config.toml
num_hidden_layers = 12
hidden_size = 256
num_key_value_heads = 1
head_dim = 128
vocab_size = 6588
norm = "layernorm"
qk_norm = false
parallel_block = true
init_std_qkv = 0.0312
optimizer = "soap_variant"
learning_rate = 0.00571
max_grad_norm = 1.0
max_seq_len = 256
dataset = "wikipedia_en"
Each number is 128 + 24 x the weight over its row's rms, rounded and kept within 0 to 255. Layers, rows and columns count from 0. Numbers have three digits each. The size before them is the row's rms in percent of the matrix's.

# layer 5 MLP up, 768x256, rms 0.223, rows 251-272, columns 64-127
106:123162128111127127148148143152135143140079137100105160097140171141130156107130152109070169093107161149137112144111138101110126114133176140176074102088143153117156152150097116098125170160162173
103:157126159128142149121117072056167114147127142164088137133136135180135088132114150121164139130141159112115117151117128135141165142139107136170157116133105108096078095144167156122121170127136133
089:121140133129120156126108119104100116168126133126142166129121079134097144075153102144117118127125120134203137137131098124109140168120057109145137150099131100146136136152101143114126113119116129
102:142129073153130139135095089145106114104103148152159112148154102153098153123132158177154113139138081159143151103117138150139119157157136123086120090115151148117131133169137098156131166135120153
096:127152137085149124149126102180132090114140132121170103101103098112177102155154123100094135120148101130127141071135128152124149166102130107095115134114147079143160103126167108117112135164120157
096:124173120108140137118097095119068132087057107139137103113138104142101123131140150143112147156134132145141098061117124125115152118113126122134119160165175147165103150124122132125109142150105130
099:141125119105141173125124132131149128153174121140121129127157110133115155128128131106139129173075152123091158120119123165120117125161142067103133141159155130130143150106194105137138124130149125
103:111107091129170138133193134172122074168126122070126165153143130158123134174178151124166137123127157162112110109127096121121100135088129142142102143139096099151137118106114115124157140170114123
093:102119133103152150148151081191124125124177100141122101165114129129152129147150137121090161140142147139086137078069105111154152121099129135176122112135140106100120132124146130120111137134156133
096:129125151141119148126150118133113107119140156136133085056189130156144138119139115161133137124141116121100100114126119158136127140108111118141146146129096129109149125132130147142162081155130133
097:134133156152136127137144136124136110098142075099157142135136131151194152134112160158097100129162113140120110118137152094097123104096103138133146139152166132165106136091158094139083105164115128
096:123158107124166127129126123134097126121130168134127109103140129136122128119154122099133104076128138110078170123131132133099134138184161099117114129133141134160113147160152104132142141116181078
093:180108137126173127160144193164126122146147109121139087132154076118125129128134141074126133126123136142104155114106162152109133130146104119120148136083119127120167131135190096138095114124130133
100:119145133138140179173141129143151161143114103186144075132156118138117153140117114154118131109119114138073139148134181124102154135153128180129158130109144156115121150169132106136100131125125145
106:124116131116078163114148143165120169127109167117088107120141105074142143125169102145128126133111137143143112110101084172132110106171140135133129111135154108146115125125125147095107130095112127
095:102191198134122165073084150166126102110131136086102101138139135143114117089150145130118098123151153130090128098102096097129153146109139161136131146115151101128128149112127091156115106148156137
095:134144115112076141134139117137103146096135135111105131140123147164130134146117123084124106136138116112105092139099100070161159181175093116122160114081139127130133134144121179100127167121132163
103:149133145160160105118098149120155108131154080168162142162113081113159148172141125100095140119096165102121104098121092101149090202144101143115123116121122131139102155124123140121176104117100137
093:127109133104139122080171124164145117113103045123145144109151157107125122147106165107136116128170187177133137139135137162101123122106138125128136146154109129136128151108136088186139119084109135
096:142113134159157145100098124134095161165132112095149120145104132145068111102104135092159180130128145115124096079155088101145099088102126129148128101139140154107137136102187154126146133118138144
103:133141131143141160132110116118104133132118087161150091149135122091113100119138103159096108205120130110124095091149114123115125117093152154148107140168143175136128145130117134144118151137115129
101:122145110156079119131137138096190093107110143116108120115120144148091159103151079137118135127116136149105101136156146183157145129123075126163112083137119111093099153171150115090135127102085122
# layer 5 MLP down (transposed), 768x256, rms 0.234, rows 251-271, columns 64-127
087:123115111127106124156123142145138097091148123133117111129113112112118142149138101120143187132168141150094106141144113134110118118133107145117154102178131143083111075112139157100136133095124105
084:127126113099130166168166142136139143138123107122133139098163128103126199127150130103101104121109098136102117156134109169071125092142153140088150154141157161145130098133101103138128109109134166
090:101113163128163133103101127117122120121105104159092071163130141147122131157137133155110148099141147137096128124146192101161104078164166122110109131133151135162117232112159122126134155143153106
105:128096109104085168121158140150160144091113148132107163102125142137110112090135111149144130132165098128167121132091128122084108112083147131134097122102141120115094158127156170097138121144132122
096:174122140157085089090144123117142132132140137098191096119116149125124144132096094177138133144132134083133117141100094084194164120145104117116142126134161111095131122133137162144104127099150104
102:103098137116110130143131144133159157153160120139132154116113134144136137124150098131140101088139139154134147134084125125102165143134156098131113153087135129107142041123150105108145081154141130
107:138139139116161130140117151087112103114137131136140137099095122105149134121151148160103143128102137048114153120141093150081125120125112113102161179117126161147121109165114131169156119129144114
104:109130142159078106155127087136107134137113153123135107149144137122137143119050111103110103101096132178134110136105135110141130105117114081138127116119160118156108139122122109085085108137121121
097:161086093140135104077117075114151093144128114115160157167163106151169085144095129168107162107102152090123154148138139141162158141136160152170101126123130125153122138157108169113161152118143101
089:095128110106143127118130118130084147125121147132150125185116156138110149124122192168118091141133092141151116121139110097128107141151135186093143116120163107159114051124149130136133156110177129
100:119120115130091101129087137145133161128138153122097102159102092130097086135104131108114167124142120114182119154129117167123147153115148116149086108136115135119112123113136115140115113117085124
096:139132103104088110162124116171140164137117101159137125127106089084105138095091105154127121079110125151145126117173121093102152118113110151135123140094123144101136112108144149179133105146066146
095:126176122129153149128134145110166140131107139079132120068109164157119110126103146132136167128113110093112141179100156103154120146135107148144099133126138160141146124144148132140129113151109139
098:116113138109114149124104135112111115149168112141141084118106111116172092153101154115132170117125138148131113137121155175180115112111140133151135178129133152155145103110070142114137124157097112
105:118082115145143152118133153126130161128127173100138127110140160120113137165089095148125136104121158103143150145141168123092129124136141138107100178110127115166121081087094140172144150127167180
089:165078136105137143149121145100124135118128119147117135155179131159134130131166145130088142126099112120136134178148191132090127117115128135143149113128112140147104081127159148080139120145125103
095:114137133135129132126116112116118130136121144095118116137104159130146102137082114172139152108113117120168168138100099167159168086156124100133161146129108068118140042156135160097132106146126152
112:075132111095159163114125134140105105115135101118108090111140108114089122137136131147107131129047124140121107134115098143134146103175121117122136108144119138138157209112147109120112096100148150
096:124146144128118077108111115103054143126156143160114126129140125141114162152151117110124157140106092116128122117086103089101110159164114146155156106106165165084107198106147097102118141157126114
107:132118114108103136129123096148126168115117140128150140137132119142144080123099142169147161164140106085136117153123153167114115138099103125159148120154109070153128071139103167149149091110146150
098:133141139132109083136149108128086140136105144102138137147143109102128106113090140112100118155112104137108168122191143101134147129144126144132129151094083131140137090139146197066129124116117105